Each number is 128 + 24 x the weight over its row's rms, rounded and kept within 0 to 255. Layers, rows and columns count from 0. Numbers have three digits each. The size before them is the row's rms in percent of the matrix's.

# k: layer 3 attention key, 448x224, rms 0.114, rows 59-63, columns 0-111
# q: layer 3 attention query, 448x224, rms 0.115, rows 60-63, columns 0-111
# v: layer 3 attention value, 448x224, rms 0.113, rows 0-55, columns 0-111
# o: layer 3 attention output (transposed), 448x224, rms 0.0657, rows 0-54, columns 0-111
k59 111:148133083095107130119129151102147121112122162092110140124126144119150134110162116153098166117177133148100102105136118156115144135122142121133138124147108130129120102118093124132107153117168103100143120102135100131140113094110121127102098183123105131111140118123130137107131096138164111132169114107148122133153161134123169142174121100152
q60 105:076162117107129134123103142121103135111153125103150139147141112087111109144122131119059147131133132125107121130104124107143093139111163122085157133155139104105138094153127101132132089089097138179144138148135154104111125107128103150116136187066119135155105138104155136126089118080108163158148125120159087133123149125128104118143134136102
k60 100:102155110132147130112125095141154141098086110125120127128076113125108095127138152113126157132123121128084153140140164104110128128109167109135145129128097124124148147138118160102117132112120129159156126154133179144166114134110096130138127149151166179144126128125123160086129087147107108084128080124110128099082173085121140105095133134152
q61 116:111113174128142122171134129121098108161146126084098150189142131111123125106179104117101141128133117087174136147088118121147126153117118130097146107135125144065157130144145131076114121168158107143152143140129141115088156139111106150142152126108165169159145155110144089111132158129118122098086150084141116136109112114136159125112092111137
k61 109:164114130108132114145092088134152144111124110088111141096139140127129156096121137140133101139138163126113174123146117130141160084121109147134139109127120119175151074109137097104077172090141120063137103169132171128134132144130120158115062134144112111141100151124162143144159078138135150186101105159090114086108166159130112128118135168163
q62 107:109167147121161132104114105105098125152096093100147138131140106165096120123139135114179137133140188104145134143106121114117126123155151122136132145154151150119151122111105125163133148113118138128154138128109143138159157090099131104077151125109089168143134155194129122117151131133131112173139116118124118129076118127126112174098142130088
k62 108:094118132098193109141182138076139149077151105147098143146090114099155115147098133129124120146076158139131149125129157121088081113121126125134165140107159146089106103101152126114109113118127141136104129151144147145140089123202134147124138111132124108102107122119154127156153135136101162116147123139144098121122113155109097106089153111129
q63 106:139118109114090120140150140104102116150135168092172101135126118117134163124142115153125136154114140108132153113121110082118141125136114087151142162131118182100128141170172129121104139140079151135154160135083150146118088076113131137136115117133161138096145103086099100103123116093100131154120143150104117134162141112148100136119140159146
k63 110:148135131132155102072092140139137112116097127091135137117130166153142149119106151128145177125119117135113105075124130129100145068099131118129122115101111141135113115162170138125165151111137143105143077126146117130115105088097079138161151129130122156135147112090123120123127099149150110080120148130102145104154157138123102140136137132099
v0 088:159135139167125096115144156153105128108158096174118096130149125111136117135133112156158097156114096094125143096127125099113111130053099145119133121138121104158157127103147111127097125113117090127131132105131128086135135157154122158111135098140143145122136128183128099127135112146178129121141120112134132114116134139124120125167124155094
o0 081:115123141134119081121163140118099149152111093156141161112124127106092112148131104139133129153129147081113176136153087132153134124108106121187122121090111102132179139136093122119144128163114175172119148137139122141161139107138115129163140114150113110148125116159149155144144148103132090154136158127180119135163147115149091157097129092083
v1 087:134136077144135125141124160131141113106153190126111126126125156115153113081100164122134121113132126107171132121180100134152140065133126170142159139128090109135158118087138132176083164162141075076122098096126136103137149116141138189084162089133118121082172149145128117149189120139109138118101115110128127104130119100147110158170093110122
o1 084:107134085162114109133120089146113103138165126117159128100145143142140171118101164167098111133144206137106088158142076131120100147096128137133099121090123152137136128136113120138095087111144128108123130116107171128106136087134155096158098155156096163183137082166163141136167158112103186143127165125080135148134151096142113090129148166092
v2 104:147108137133108144144146084126151122127078148112140113152085092093130116119192139106127140138165138167111142159101116172131171120107123153121119150146107125101108158141147101111149105108113125172154136163127110116127165133124125100208094137113114126147133157147140108116107116105155143118142147128115127109172159165124130093117110125090
o2 100:171137131117145145165141171122152132133140149097127085099155141146132170175135143127110101148114144040122111091100143110109107177133085142147138136139107125122139117086159121097117140163111098157168177110103122157128147114071144173125141096079147136121149116089136118094119106137121094094122192122088102104164108123131096124114083150150
v3 090:122133096129096134124122162120175178126151130130119115130145101101144113089106140163110102156127185152130127108105138112166145113136166144098136107104108120156135166107174106136107095128129111167151113137143157106129147145123145161106115091123176153147121136140115128156114152116126117127111148112162132116147132173073096093092139116121
o3 083:154110143130073108101136201110131129122126141155106131134132109112108146081172121131134134135141106111105147120126147145150102144142085138140080140137180115130106107128115130098112156129128110107118148109118143103119115117130085115145125161120112127107120112090141118126118121120190142137144132159123163150137095123138128099077134102147
v4 093:147091149188112130129132154186123109111133134158158127121115163163104130142144128144125101132129124108113159137103110136133125096114122113138137139140134105096121123123091179136166101110159111123096143101091131114141141112134102123124155096132092109135161103147096070154115175151133156137122096162139133161115159146131096162114120149094
o4 089:160128149151154115140154071118132149112138084135185133116148111106157125094142118162163130104146116118109151147134146128144129139110169104131093107159165157152081107155120138100102101162128127100099121152123095109147127140147105146127111165129135127139112117178112145114130102103127145137143118169146139138140159145130115162103120103114
v5 089:067179125155143114163168148149160105163147132111154111133104181148149100077123182120130147076128134153143114150122157118156160139097136116121153129093073090114127141140131145126127133120123128110102135149118080155159137108119131113103124154111125121124160138145156110124116165160135139108168138119114157103159174146158121119148125116097
o5 085:164113136186126142126132144130132145127108122101117143161133109131109150118121157133122092104162108093136055152101146120149119100102108103149081133150105145184134098115155131140158116152134122118149138123094137154108092098166142125142148092160152082139100151147081156132136141154112118174182112105080171114159062114162111116110144153194
v6 094:082135122144107066155149096179102118162171116115152147093137120078104115119161144150126132125091169088082156141131134117144124141172136122104123168139148151127147099155167147118140140158126136157112128090088134123152138142103107148155169123116140087113145129112173096146137104099182140112128127083145119111127099122117126164156095104118
o6 088:105179188144105080120102164098211107129113148107102202150088158115102122113137128136160117142095200131125137114161138140110080115125149131144117132100121180115161121089129117144163151097136166119150145127154092137135108124151131098179140106145143124126111137153092105136129096123128160166102097171136139110144144127103116128142116139129
v7 090:169106109101107164128165094152136127150081149114125140124083110132154101126153179139153125132148172114134192119153126173135151134124114106059137121097082135126138150135126164119143145184132140135165137131105124072099152140121135103139112133163104123147136143144138125117147139142139140115151108094137127132101118128119145120110114124095
o7 084:155146150084101126139196156138081160158131158103124121156130161133102163140168112115156104120130171130160114101138106116127105138104131108122145146118172139101117121110156112103122115126102103126131103147131146111133142110142169167139169119132163117105106160123097121091146145119119159146134116139143110120103155102148056095147121115098
v8 101:119107140093099130080143144188110123139095141135154118120118104149163129104145166184124103121125125141111142120118099102117105124129115113146071114193151087130096117171101125105145108166143118134127149119144118150103129135092110130121137151153106122117132121142095190113128118126187155151101155169088128135180119160153168090161135117130
o8 101:152189118089140149135093150148098119132155095111180142144157111109127115141147144117104121123125153087125148142133131114143131108176122134169140125148122149147178155134153117072177137150110145142097187102148109116148125093144111159121131132130120134129116100155129110097185134134143094150131111132113117159149178077113148140110117108166
v9 085:117125139134113123156161139131103131187168117127145153154109169145117135125121165117164119116116102120121164116158113121136167125112122141095134105110116129100137076144085114134144151108106129133135098116140135139149088118129147136109137092140108155135166082124106167146132147138135084083128095163136135138124142113111126148060083114133
o9 079:122132154133127131098102114105083123121149103125122150141177125111129133127115118138155134118130116107152159134118108116170148093119168099102128075159134120175141118104109143165105143092114133104144162159100120114120140127104119098137118094117112146141104136112112097110116102080114136098117102102155116114116084122103137119117142144084
v10 096:130125126125137166080128146073102131141129089165152145139146121206138139118145117128112125165123134123097157145139152152125146161093119084093140130124133123137115145099157168120134138119159159108156157120121118109143136104138144116097168163161117140157103129126128135145107149160133160098124111094133154178137120137175083095066135103138
o10 091:108154171164118156144132127120078102166125095164155127124147132166135150117100128118096153111143110134152139089133179125121124114160097116147099148117151101154133106110117174105172112160151144163112113126152142125099097153163096101122117159099140103116148167102124120100093158146122149125153071107170119129145144132112143084133123136106
v11 097:121129143155097132167121118111132112130140158122154120159130134114096104126100138131105122104124163114078144111126147097125126085157114105153164122127135136131104158145108121125096127179148126099116099128122126155138099127151149103151130085143136109069111110125129132141146132148104085102110095154130116146108129117116159156211115095152
o11 090:150132134146142146140077086132088147077120126105078101126123129105142102132108179138197118148125109118104134140155146134141131102134120192130140095109122116125138115109103122166149084091164135106114086123119124138113170126142123124127113132139130100132098090152142115121175127081153153177113115132129154142155131120109192167094117113130
v12 097:074149137123188123062110099097115136115103057146104132107075115087101129123112138137134140135136139149152128127104150171146100125124137124101137095128097116106138135157148156130113130102131134147121170134172149137124138150138101133175127140099129116137142152144150134096097099110105153091137150152124113126110137117110130112099164142110
o12 102:123089151145129110125146149144116132137113097165117131117145091105134119168178109131133108124117153099114119082097132091072142119140127167159169164154141144121147111135141147144154156180148142156120105130139117105134140148094136125099145082163161125145119126115147135131091114117161089118145127127132126084109112079097100111139126178154
v13 102:081099125121099079123124105081140136133124120113125095118135117097188125156120160149122107141129086134140134129132159120171165164133135137122149092125138159122146145100130152136110133134176130112136131124086129129119114122085137134099163141138120131129136123122138111118115099146127079113152101100136089146168149106116141152129153062104
o13 094:134144142125085146114163122092097126162102113101161138115124123095165084122145123150102125100151124123132131143157121141137135077082118147166089128132162109091167107118123118139119123113179130088111167163111215155104129134115073131138186153132137140096140130142087162128113131128117155106159117149127104113141154104146163114164112150109
v14 092:133170101117144145127156112126162168175107139108124131128142123166153136113117097072106142108097149158132106138123111129151129101136125127102081130157101098149119148126111152091126126155156133149142123108155137106105127157173152099121132159158079127113141184154103128122094138147097130169139139112134135158124088136164121117144142132152
o14 086:124091143098124104135112121122090147151154133133112093127127173100150112163140136124082127102133132111103115126096169126153135113182142142122112124126126134169086117166169116101117096144125142112105149125149153147150114133128182122129135109148148115154112137127160137120159145134156084114133122118191091130194156101112121110131153139128
v15 091:168155139125125120089118141154154140163114079104145098124101129094133091117121129160145148196146151124169078143129144102138100133106111122105104158052104139160136148111128076125144110115127140111094110126139107153138172144119112147124135107095117084110130083119108126142175085161139105093147151137153130123164136136133102161142126085116
o15 088:139150142167121080174134150113141130127071103168099129125134135157108131097128071165213127134091145120163103159153097148110104150160131131140134138130121114091098143140141140127144145142124118101142166116113161133167103098151144110130151126088136155138191131122148108167126103147123137164106162120101129103144169110117103115143169121136
v16 100:106118121172126150106085141155119117118130121103141140090166102128134123118086130102110119114131113134147114103174123149105154140118161127147083113123172160106135137149093122095103092131144165148121122167142099147206146097114154106110141157089127100108120078117123165120130115145138121111134117134123102078115121112125124100123118115161
o16 097:135163119127142118106141121106147141118166153130132126149109088160119095143071142105122148081090115147109086123145100122161135129123086141119176110154124150120143151146143125123114166096151128135114126171161091142124135160103136108092136145130126082155112109086086084124133154126144136158100129141126115134108106131078146100126131146126
v17 094:121163116102165156096107178113146122110136126174099133181108136190148137115150110144130185139112119128115132135142113103136099121128100134125162083122102157125096120127158133144110165107097099109110117126118149138105112141148113162104154117101182163118135157123077105103107154126138119165104068109103124094081131120097127180154114158138
o17 091:115106127114148103167121061145146092122100107144096111095118165127155166075128111108137155131161113160172149119115108117125117145114145132185139116116121155171145136131154145122113084121101111066118099126122164110129100170144172121141099130132102117126126138104115187147138082141112134102119110129151094138141141116146141123143118121152
v18 090:129159103078133160133138118091100137130130126134126162110100114160154157086089142127104141142149130143180162149140132165095138144100111119107113136130122146125111144093103119126137111124135114146115143121119095152071155137138080157143168127123109096146156128102079143153161131156150133125129114137124135173139129135126134122135088147132
o18 090:128172101128133155132112124146136116145164131131126154132153127104124139117146145126182146101180152118120103124099127130105101138169114130152106155118070132156120129152142165107088153107124131149084152159103137118114124132113136097113136121121125168164145134113120125113073055113155143129123115126113087153127102141145120107161159113132
v19 094:135077167139109135133109097099120143121098131125141111088140119113122096153144125141130169143086123171101147152126120121149106125119142134130118122096130148124106178138120130128112151137146106152146130134153084110116132147137135085161128103132115122127140123134082115116064134118156133145099145121117087134110126155104131089110132108143
o19 092:158119123121139127125117114121134095102135104152102144094138167100120129133112124116130113161173120140120156116112145136161118172108154125129127140173163118122141085137178116130080131144117105123113151119110117116119114175127136174054128106133149103077111100141108131115133101113149140126101146134140124130190168155116124114101168109122
v20 090:107129116114126132148190138135111107139168082093116137161082156108124102098146110169110130098106155064092107145125076104147122145137111153136169117094172113112079118123137180121114169139127143147091193096126130095176127139079110168153141153150107134124130134160149082107127109095144103147121133112076143134114126138113139133101093152116
o20 088:112179180138164141123107116113145121122072120080095137109101103126153167133141110118115076172101148150122111107095105144120114162151104167132140121125106161136162088090141109128126093139117101107117157124118105133131110137169156161149130137143128116123112116131082146094110141163100119122163115117103132094139153150154130135170160142126
v21 100:149143094137163108093145136134130183128160126144106133136131140123143155085140153164146146100116095114140167117153115157126129127156109162131152143136144137110108125144146125148120104097105098153170151071129099118092103137100134160111132111094119170134111154163131126117142175136095131125120122093137079104081115152114127097100116087113
o21 092:086086144138153139112128131091118110117151095111140146106146147125112116156138069152109143101158124146115147111154099125101106135106110098147127124110113086128163140122158082130108138115126183152148105127123146124141103122169110095166113099123142158100117186100129147143110153106152125111140145136067110139120121149146075113142144108163
v22 093:136143135149125145122122101112170107080166150113136094124140091087112131118124113092115122107140136150138129132102132142166124111141134124122139135116170124149110122151051150130123175143156117079094155131093150120126131121124156098158109131119165105120169138130149146126089096113092116113088126134130120146140165116166137134109167110147
o22 091:103130130123173155105118069132125096126133179094090155102171121084110105134097153060109144117102127138111113173130156125143098123116167148103120129110152112118099181132095141144118109119128130106117153141132108108107110152104134166129132123153110158152095166144098135172111131125135102118097136110123138138123156090103160090091100108125
v23 099:120169115109085119155146094120132117103162155095123104162114122125143152136163145108113109134129142132108082138082149103078145120087113109147158174162143098145130172134156162103116136151145127122140150130129135095135121095118119119131145131122165140109114176112166111131097162134130117170164116099075136139097158131165136192123117153141
o23 101:153130172135123134159097130128189147123069156157150110134113134096154106118124155138138135153152112120142103139109133124152142117123115125155118119120105140139126110121149144112190105141130093104146101103117129169084153144147114118133142080134143171151143134140128169168163117163178148083118171158132127146124123162180136149106080121140
v24 092:181121162133122128106134126146123106170133138169138112171115137172128155127108150134118152115116113179165145111095140124113147133117100132138131104118156132153117123115092102093159156094126144106134169139120154138188106195094148135133080152110167169143128138114087200138118114144132126129121164161165112132120137107154085138142139112115
o24 087:082127150149142154114134144110142164121112142111119143089163101180134093112141129134114139111124102140138128122148104109118189116143108128093140128084133088118131161108095113127116122133074097135151140118079137159174140159084138142131117111098147125125130124130151135152067111182138130113099126099133153105142150115127164148117090070113
v25 091:185119135101105138147071119154116146089126087139162154127077122108121103127136072138120121141111150084106130116131142119129141130149149096172155136127132098092162078120116122131127158133122111078080118096123123135149148133138132091142127168134148123133151124143110084148133109165107130123133081136113138152164182129134144171129103148081
o25 082:129123164119148096151168087122142117114064069096126085124110149114135175086128135094147131128093130113132123149127117126120107137145134130100107125120114134110150131167127172144158146116097148168101127090174130167144103124079101086161127162149109112141141146099101184150152134129135138139154150131124152126135110118118100136139111171110
v26 090:124133121104135110078118149127118112172162154154119124104116145136132113117134132129166150083124128097117157161152126148100119151124090130123126105156093165156164127154165128099092127116123131162147163142151125130119143133130145152068080137132141108137121110160099158148137157134131117132127133120151130090156101110099090112146080102151
o26 091:106121125157127151151129120125087127130190111111132124118135126111134175158097104161138131124119099160126133113118091141120120122106113129159141111101134138134180111105134117101148108123114123129150148111126129148149144113180115117140120181157148064112142129081153107170111116124134134133132102113151147137145141060149105125176119093096
v27 095:126120113146125121134175141117106089150108149141143082154149141145124117122111112082131080138135079108130134135099129108132137160125106143143148140138166131179106120093086154130154142141147148116103137146120094144131128112123178145113127112168055144109113121118158108141159131106115117152146088135128138143122171123155111120152156099112
o27 091:102112110128156202114095119087093133131144136103127130136137139139150114155112128182092161100151133142145102153163155116119139147128086119136116106142107101128124143098118083151159085105158118136104144104137135101199140114125122144104128119090118128125117126134140107132115149129039152127164093145095119133111107175112145139125135123100
v28 089:096105173113131101143113107090143130147104085071120109146161117098112138140131135123125147125119143137154140128126113126149114126146133151131136126105125146159111097123128160100114161061104151108123114106090103131141173140143078110158146086132136118151125123084125126123099099091148093119099146074144119142106174120152120166128113096089
o28 086:091148174127138123152145099123176123099101159109103141112132133114157090144145118058126129133112148140139109122083093133116128130080126119181136160103154152099120114119102123151141143107129137137170126122117157119131144136137106141161134100120140166103118145153118151125124146088118115155111109121143154121132164150128055143132101179118
v29 102:111104096161103116161151138139101114112136145174101153135130128079110110163142135142140103106133141109112096124139114128139111136126119121095134104153150122107153129129126125112133129142074111121121089152101156158171105102140125152129109124138164145124186133127137095144118070109108127048137089110107116110127146135117141091102132098102
o29 095:153119139141099086088077128063130098090133156096106152126120140128124143124108131142092149143118162163102143080152109128158130119103192140135148150130105154136158163110128132170136143123110103142129121130185090158112159163072133133136091158161064128123104141113089112088156183111137136138133152078133111101132121109088123117120088138124
v30 097:136140115083117121118134104113125140136129108104154093137116111094130160135083097148114115146104132131153104166057151125144168155166140113153163164137124082120141112085123174140151155143155109152101124125114141150117138138113138076115119116137144128123129145089132112174125142146109109130126126144152118156146147115170162168157136104152
o30 094:181135115106119108139118129150160149159108122159151142114155077104098146103174118150148109132131121159132105156164144129102126137148136105118105162061137125114102125150107122163148124097139124116075168096114169131158145153149173107144185123121171157167106145129141157124118115159148158122124112195140114130108128116094141140144134136117
v31 099:150091154117097087166121084100078141156147148123121148113136143089114125152110112129134121177149124125101118130124146099112159127158139108116085121133148119162130107153119167136100166155102149095130137127099156151090139132122139136139110146120147112141132125114145166142158084103154106174089147058122083113112094149141105142184116123130
o31 093:103159157115114131167108126133111136082125126093116142145128135139137067149156109127136156153100118147143113125149125172102116104124136110097151129099140107111143121058140124171116120078144156094157143093166134141141136149131086147126130094128118127097121111104112130138147112145118113170077163125121131169119142135106154170120094087105
v32 098:137148098143126113110104152107143117165140101112096122088157156139129136084138090121131156143106164165126079132133119136094169142098124161162144162111117149143113131110133104135110125118066115131125186092125123084150164134143092143086153147093126133146133132161167120103106176150100131167144133136104172134082146121117114078091177115097
o32 090:065092119094180120101163118137136151150136124156178139123090133132143136127104098140111127162149112115119107151100143129154165147151115090155137139091143098145111109153086097106122136174116101148127115137131139165104111131114133128153101116152161116074151148145129154117103125170117135103103136153122162143140136148133109109111158163105
v33 095:124125131107120139121156134177071106103115148118141101131122110089076109143145142162105125131128137099123150122122126110112101129118142132169111192159116144113108151140162142123143111138133114155155122136144111112131102118147068139177162101086111146154135111139108123098129159090182153163119144113121158133133094093131118091156106119120
o33 092:136149141133154136139124101141193150137165150114127155147117129174121088138146151143130097129102138145129161115148176129133111142120121116146109130149106124104132176161162170120144116143124156124135126092111124132118125120102132156140133113097107182114126138126098110104112143137173121112143158155123176081150121159144140140155103105159
v34 088:094083167143136128140163145131137147145164152135132119096104130101135088154152134170153136117093118100087165121142139131124110123095113109100091103170104102126126129127151131122114148145106148150094165167146113108160121145123122120150126145131152119143174094143145148141129145114146148103132088129107135133083105182152143145130096123147
o34 082:128137156107135126162105146122148138106168092102136163130113083132129121107128146131161122114082126097156162101138125119124085143166139103123112129134120123141184103118099151118121073135138141156136165119126117116152128104102161138122117153151106079137116123110166116092168164131122111137114124102134138132170145154108134145099151137141
v35 089:134138132170130134157106112131130125123168129160132104128137138142142132112166144164083121109129133101165167147121102115138131105136132159183109153093083112144159154134120135123100142088119092162124139143134123114142148136119121158127123145067148137098107132119135140147104097160130117145111140120120123105117134168149128177118117175133
o35 088:110111096153128120120128102118154153130128120082114159134152115114103139131065133098139072087132124133102095098085089154118129126131104121104146096112135105113124075103114137116105126143130162072113125185116129155092128080147179099118138105169122140115128087115113143160118175130138111173138179134124101162127130116154131138092109128119
v36 092:156138099160147089147144165136158132113135106083169151090103127149155129119113135125105076136075148138126135154125110142102134075101160145065150139097131104103118167189151088124121138143122102150109120125139114149133113119142117157156146114112100149138117087123086139142091105100135118102104052151121117135116140130117127100094160114125
o36 088:130119151124142145091123165108147129156140105120135133140131129133116094130145143127165141095155103139154130144115123108125105185149149153113127106150121123125168094141133124112078134160173133093141100100122112104113111148116140132096125115122074160137135087143118162140133130121144150118109156133139123133110109149133165151090171129117
v37 093:145097142119120130165161143143112089129156133105162117121146133117110157168153134148150159148161119119175101116140126149115130171108122121141124122112113168121111144115152160145134109131136153129152156135127125099078111117101089143095108130145121141137143128104131088100165109114133154128124139110167133144139102101190140097090128111141
o37 092:124117112146089133172098142109132135140163142161149125115169148148125137161111129130126122156137125149095157164165135140153120123137094094156101125136114127130118128135138111114146120151096098152150172074090128143101098123129114110171157157156122133152098151140115146147093115132139131123147134153111119130109149160122163111133119116143
v38 091:153142128126108089113151161092147137131158130166166143081138146137098093153138129167114118177126129140111101130127158140109107126154114120104065068163150137163167088112121112152128123110155168126110127054104155116162124172132152160124114156128144153168135111108129155123124083155167119158144103153156125104134116129150091111124155104120
o38 082:135154158134077089123114141121100127142121101115131138134107202151157154140130107095133129135096130156142132107152092150105127072139130146099112137142181097079180137120106109112158161122153126158091181160172122130151100079109106085153101148129163088122155130155123080112122134145153157141111128111140159161148109108110152102120160092085
v39 092:104158116172139084104115133176128134160150127140163116125102104141130112093136129152176117105125097183112155126144148165168124155121090149113132125115089153113161115117124116158132095138077098115094131139092118136170113126149101125073109123106084131083109147113119118149129155094125136133178073099144171110150126136139138147132098134115
o39 090:174083140126141135119126125123111157170143126111110135163125135123115110155136139121122087108149098165184109123150138065154127174085118106136093107117151171114139073095135100142164126145114111093143153156125165140119089096176118097088106155139130120155115144122107146130159125134091142145185090125087131107097094119142140122130099158114
v40 093:103147105108131126127109126138125127126120130102142153084117159080089098137112124140138111130111172122145127101159109123130136109133127111111148096131107081161144091126119156127127087075125128141105130103114181124155146148117090149120139171164101081122144124132147166165105100103144133147158117155119157141151129110135146128145115103150
o40 089:190128115117118056098116152183109114109104113118109139123128151149114143153156130094146130116116147180155145151123116159114124117104130102105159151075125137137104087121105156143168132110145128171129142124137129147160139114162098089105148130160158134149138131105116156128138150176158140141150129126104144142141144112156129116120112168120
v41 080:114103146155103097194165114122145129156124139097154147154155136134130117068161104144115131132135142141108115115118168148128154158155113156123128138120122111119113130080115132093133180135120107117126178155130140147155133161154134162160130150118112146109145167124123136112129109175104133164107119105159092136129191165124131115130107075101
o41 076:140105140149127128128106122048156094161081127096148139126105147142166076105136093126127115151144134098096145082139175137115137106154091123127101149130136130151161125133150130127104163089151099085111110134143150125168118108140137124146095137116089113107124115154112123079140135161109147175135173127106153154166127138141160137131123124120
v42 095:184106147150141160132128119140145096105076138120104098091154110094115113147099111103140130073113118133081132126111145110102146145146167160171180149121132080156137122153129089080148147143135132116168110148178085146120192142157156110154152149144128081073141126133113133113142110109145146164107142152157155162100126103125135119140132143100
o42 094:149147082140171180147176142126112093135115108100094184140150119156091155154128113171125103115136206110123150169110106143136130141123120139116136095144132127117137142136055128173137116143134143134186132110107126122128149169096171130108108096150142104135154112126144112127086126122074092133134145145085146135167124117115145110153169104122
v43 094:123140131105110109121139098134113141139133105198111114097144110131146135147186146130119136127163152165103084107096138142128142144090113142126099099132123127143119078134151125101146112110142123141166144152106164130099107142163118128150081159119114168151057104120174142096081104099169123134122161104097101166074144169147137128156115112123
o43 091:109077109109106092143125138131125125156136134160156105149119074127148107160144128137126128136110118149105105110091150097151157108096125155136146143132158130108164149085102141111161144160116154136144146177144127173143110179122109113126133133105146174082109112139127131077118123156142103170099138098113129116089145098159146140129101101137
v44 083:151149082126094156155158093151100112134129131105117119102119149109137147164160158124140116175096144104147084101099128128144108079148149127124152131135147151097147146125139077131140153144086107126131143109107096140105127090092076082077130160131172127101123102146164152152140079129118136110130118118143156144134126149123148149089139123168
o44 080:117121116144102116114084165179111126117108153107125131114140156126108149075097123154149154103064128086133135109120112159164114140166114129128135162114104095135147123136109101112137164123156111120109114141153090170138129158120122116120133100140141125109124126122127156150158130121144129113118128140078155074132140152112122105148165142090
v45 092:122129066100168146113090114138100133166133138121129141094150110141148149127144154133163109159125107088159108108170100119105146098129142149093115118105131162131089161134142114121117056130079127191152115116147110145121103108103119128078140135143091083096180101173088144137141102100110115130133134143140160096163171135130119112123120129158
o45 089:154164130072129155106096126128119147129151144112085166178131134102148134138115132146134140083090110142151124140129080100139129129161143121145150098142080100153099123141158151114109140133184138121123108145150131102125116092150105149095100139132103127103144128047142113118182131126143135082136094152111134136093165125152105139143140129084
v46 106:161120152130109131094132096129142093124145118096108101081131105091129150086102149098136144156116111116127126130105084160136160167141117103138119138144136117126131138151099094135151137136156160105103114108113127162083157122142156122194145138146116109118123127090130120140139104116145082154103105163122058166137099128124126097122151137123
o46 105:131184094146123103125127146118112122073098147130135123157159092126111134138106131131117143129169124150127110152136129120152112111143125112135108125119108123114129135129146155135104122087110153146139172118094152113130106160125109176131145134116124186123136080144164086156113126110077125123102135116099084121117157095097179110141157126098
v47 104:137167119099097153111153144118137116130109121149114099193150146116138161109125103123112114159112153133122134117127102089156142153160176125106145121099117069145083146100108175130143126175146085120135154152102105133108138110133106113104151097126129152092119109147132166142137101154106142100141122122118115117117174121155131145091137089098
o47 098:133100178148148174123140120108124123108125136158084133126166164080142116157150089103160097088100151141128114125122127126143139114166100099122146124163131072133087169130136150114149124115151149119094104123185124110137118130137154140109138069135098152124127112165109153132138144128100142131134168120111144130153137128114145136108084140139
v48 099:083170106159135081107131131095121104121150142131174156139144124137104173088125141102109113140109126084140156134125125156113135120132142116130137138099116119164153091133094198135138113145141128176127110144113140121145121086139104108109104139123091119106140134135116149118106104111103160096096149127137124153133149083133086113140122153135
o48 092:131085101161136127136122165140106119130183124152121157138105124103095105156106085120071098147130116137140129122123120128125125131126129100137091116114161131148123146138103128192117133100161155160112118140154101111096133110153130112139106129149152078143076129074126145153128124129083128116138149115130069111134114133137115106110053135150
v49 096:133122129129146146139145177155126111111131129149119120103134106101123111118136150156157112091104112106156166117134161128118075165134129139155130113149172113142156129144144166128130115142114141165146099136151147173114139138150113136095106091159128084131149094153127123156130180154106147086130091106153153120140138128117106122148120117113
o49 096:159133136118165119141143166091172109125134125133115155134114124107138173152114153136106110143153142132155176161132096159105086120073129124175133062126140133103157131146094115121164118131147126118129115100139144121106136117176081114092118127121138105144118158156153144123142162129152126123169127116105104178124126117124128114146173101169
v50 092:117129089122106158119141160155141118130150177114140112122103103140162120164136119131105140114107163120139152106140147128131078139115104153059071104121154107177124115149109128121091086123159091152112140149093128147134161106125149096113116133168127108103118079164158150115121099103109193099110121132119106109132094144133158126065096133133
o50 086:125110148138115160138113136096153071137161151113153095107113146103116160127112154115129115138084122169106134121125071091147131166171131083136099100136123156099099108063112161104112110120129114119090170173136120111161146133128152151123094173165121131126117162133132113118170115131141175150121148120148085109113133120143137090128119115141
v51 094:102143168101099082118106118118129122105113138112134101146082166165152137122175134139134110099152089111156192125139070124148119151100117157119160117130101136127099138127119175125143170147110108143093184120091121142150146146149085134175109110106120121140100126094135121101081119112088124115090140086104095156111146152130137156162093095139
o51 088:093120144094124120140109119160118098128145142167152164093151117102153099126089089099138092116171118118121120109154137125119114144133103130163121126125151120121143126151078082133113097112107113112138115153119124096094135116096103162116161122115122190118088088169155156092142162157074150162138128152159120114112096129133139160154144152142
v52 094:106111128137123082144118080172126112121162125111131126151164146148111157110135100101165095120141165098144121112124103108174131109113130090137138170139121123137118138125113155154124092149145132166088104093151139107118085109106092112153140146129125084101130109077112138187138115123150108098109141125117171148107153118122143154114113093125
o52 091:119101126105140137150109145155162115145093161113152144147137096091138071151103114124164133131116129117139106087150142132133113174142144103175163128115131177164099127149119145137149139112158137107116129132147112144062116115126100093144098190130090113185093113161127149119158072088111088135103087087090141131140127139136126143144132139126
v53 093:141080125150169133162101122142105123126169159132109151171102113101184112163110147151129125143146129100125108165130129113130114109074145142132116144144170146074129162152159062125120092083102118161137098158127126148115140116148159152114132159115166145141112174135121138129119110127116114115131129162162118113079133162105090153143135124103
o53 087:169121129092116135108112167130154087128133122089134108094112102152149103111107136155114149124156097140140161113108122155160127124140117120096099124140093111133122094129123149129130151170125132074153092125094126128139116092124122154148140104156084108151132093100211137135105136151111115150128125141122132136111146151144128137101151095157
v54 096:139133140139114119097125111126093126148120160122106101080155124127100115138189111108120189092109155129102136136170145108115156164160146128141144109124112142161108128176147110138088108153112115131114147160136128120127122092147140129154134155134172115128096109121146106069116119110147141119111135160109105122142087085137147115133117149128
o54 083:130094125114121103155132137144135109091145135147146157137116177109161149109075146107129181138083120131082163147166125098137155151101080162152145100096127120120109122112151154132131109135111141121162116095157136134141124138123133135151094117136088168099134138161099101145113104138096125107128164146142115115108114117097160155144115147163
v55 100:120121129130146143116095112073129143151127119156164163115156110101178142088080104128134146163146106147119111121133157174173134086157105133106104181085125142103149141131097117150111141107127108119125120130101084147157104134120165125129139109111108142147097139152128107143124107146126090148142106118146086146156130068119134102102145099145